Each number is 128 + 32 x the weight over its row's rms, rounded and kept within 0 to 255. Layers, rows and columns count from 0. The size above them is the row's rms in percent of the matrix's.

# layer 3 attention key, 128x160, rms 0.0687, rows 127, columns 0-79
size [ 93]
[[ 51 131 115  94 133 151 108 163 149 117 130 176 139 171 167 112 140 194 109 141  77  73 133  76 168 138 147 168 137  92 155 159 159 103 113 102 176 129 125 151 125 127 145 151 183 126 144 106 139 130 130 140 141 142 149  82 142  52 139 128 136 107 194  77 137 141 148 130 121 177 126  85 164 158 119  98 190 152 123 109]]
# layer 3 attention value, 128x160, rms 0.0787, rows 64-71, columns 0-79
size [ 80  77  83  93  73  78  84  75]
[[ 96 123  78 193 173 135 145 128 119  89 104 127 102 175 151 102 104 135  88  96 153 131 157 152 104  89 138  98 125 120 117 149 141 150 154 131 130 114 122 162  88 163  93 139 177 177 109 112 148 138 141 113 190 144 176  83 157 178 149  94 176  89 127 140 122 110 183 103 180  82 141 147 129 137 175 159 136 130  99 120]
 [146 147 150 134 120 137 125 198 149 166  96 113  94  94 144 125 125 124 233 155 123 161 126 107 137 144 148 126 141 162 181 127 109 103 151 182  88  88 119 108 133 122 103 105 132  89 148 119 133 140 124 106 177 120 115 152 121 115 143 109 144  94 148  75  74 169 148 167 105 160 131 179 103 143 141 207  92 171 168 125]
 [ 95  96 116 126 147  97  79 156 115 135 156 124 134 200 143 105 177  90 174  43 152 170 101 146 148 145 129 144  90 137 100 119 112  76 146  92 112  70 110  62 105 161 153 118 129 140 157 197  68  58 135 138 164  86  94 130 137 168 132 150 178  42 142 130 129 107  82 120 147 158 143 118  81 200 112 163  81 151 109 144]
 [157 152 124 124  39  98  94  87 125  71 142 187  97 122 138 109 175 121  91 123  87 147 100 131 101  86  92  80 136  75 142 122  69 102 104 108 134 116 111 194 140 115 135 120 128 161  95 113 141 173 102  82 117 114  87 117 113 124 111 120 212 185 130 131 168 136 156 112 163  94 102 114  95  91 159 117 176 111  88 152]
 [119 122 170 143 197 148 117  88 108 101 141 149  97 210 140 125  91 162  94  62 140 174 167 182 131  96 117 155 134 117 126  98 113 162  92 125 116 143 219  92  92 105 161 133  80 125 200  74  91 156 193  93 114  96 159 118 103  93  92 108 125 146 117 111 157 150 117 114 149 101 110 106 170 159 160 131 103 115 143  90]
 [148  97 147 134 121 133 150 152  90  43 172 139 140 145 117 160 155  61  81 123 130 153 101 110 134 176 130  82 158 141  75  87 119 126  70  78 141 120 124 136 143  93 143  67  85 118 151 194 126  81 140 149 132  83 166 178 100 195 172 148 132  17 116 161 106 138 139 117  77  85 111 106 132 145 132 149  81 130 153 161]
 [114 152 112 131 107 192 164 129  89 126  87 104 122  67  98 123 113 157 150 131 138 129 158 143 126 132 125 156 115  87 148 192  75 149 151 159 117 208 149 153 145 153 122 180 151 186  93  94 175  78 127 122 103  87  78 102 115 106 134 148 103 147 134 129 135 149 136 189  90 118 143 164 132 101 142 163 149 120 102 100]
 [113  86 161 178  81 129 115 125  76 170 105 132 103 145  62 133 116 125  83 177 161 125  81 136 158 152 204 106 151 218 178 112 165 143 158  91 121 117 135 170 130 115 181 170  98 157 194 142 106 129 139 158 101  87 100 120 117 117  75 110 136 124 116 219 146 126 189 135 125 100 112 116 132 160 110 125 132 104  96 110]]
# layer 3 attention output (transposed), 128x160, rms 0.48, rows 64-71, columns 0-79
size [ 83  79  82 102  76  74  84  76]
[[127 203 133 114  98 154 132  72 172 170 122 152 111 130  86 125 156 104 146 139 186 195 141 150 159 156 138 126 107 112  62 116 121 133 139 141 141 113 108 159 183 165 149 137 172 121  90 124 136 205 158 143 144 126 148 201  69 117 116 124 181 128 119  86 174 105 172 156 180  92 124 110 118  89 152 140 156  95 171  79]
 [137 159 130 139 101 118  62 173 133 162  86 165 125  90 141  86 108 100 117 125 178 109 116 105 147 158 106 135 141 156  96  87 157  77 172 165 139 129 115  91 134 163 160 135 155 120  76 109 117   0 174 110 136 177 156 153 159 142 168 135 160  84  76  87 123 174 137 135 186 124 168 186 112 176 127  94  84 125 130 158]
 [150 110 107 145  90 148  34 126 104 188 176 160 180 149 162  89 121 143  75 167 115 134 143  93  72 163 108 153 164 145 158 179 124  80 141 171 161 140 111 137 129 172 183  89 153  98 113 172 125 177 105 123 123 133 112 145 169 222 163 160 111  81 157  76 118 121 139 130 122 118 164 118 141 119  86 113 168 142 179 146]
 [146 158 133  71 103 121 149 135 132 115  89  92 102  90  69 165  98 108 144 153 138 143 116 163 166 109 139 148 146 121 118 152 128 121 155 125 157 180 157 120 109 100  81 132 111 134 183  81 108 107 140 134 174 128 131 132 114 155 105  90 112 178 172  62  75 204 116 124 131  77 112  84  69  76 151 125 150 101 105 146]
 [114  52 151 105 139 163 132  88 178 169 178  88 146 220 106 107  61 151 166 126 160 107 122 163 121 157 126 107 196 168  71 112  86 165 151 165 138 182 147 172  80  80 142 118 116 130  90 155 144 126 109 125 122 206 121  95  96 181 125 122 118 102  83 150 150 114  99 131 130  95 116 129 184 114 129 133 124 104 163 115]
 [108 118 153 123 123 126  32 160 134 146 165 115 116 143 136  93 143 175  96 167 128 151 105 126  85 115  81 176 166  94  86 201  85 120 125 134  64 109 138 141 117 156 156 167 151  67  68 107 124 119 137  93 128 104 105 125 171 167 185 136 114  94 150 159 125 139 110  87 117  91 131 149 117 199 122  72 159 127 147 138]
 [139 104 147 131 134 174 120  98  89 123 127 145  96 100 143 102 167 104 124  35 165  79 175 179 136 113 146 126 119 136 142 101 160 188 104 103 110 116 107 107 146  82 123  60 147 151 164 102 157  98  80 139 158 150 199 127 106  78 100 183 170 145 125 108 102  86 136 139 139 190  83 130 168  87 154 144  80 158  96 121]
 [155  95 126 102 143 109 151 125  63 132 109 196 103  79 105 194 127 131 178 155 138 144 136 123 156  49 142 148  97 123  91 144 137  88 137 162 132  86 187 155 176 123 134 155 131 173 131 152 181 114 100 145 106  65 105 135 114 120 140 167 208  86 132 114 129 142 150  67  96 123 119 100 161 130 109 132 140 157 135 165]]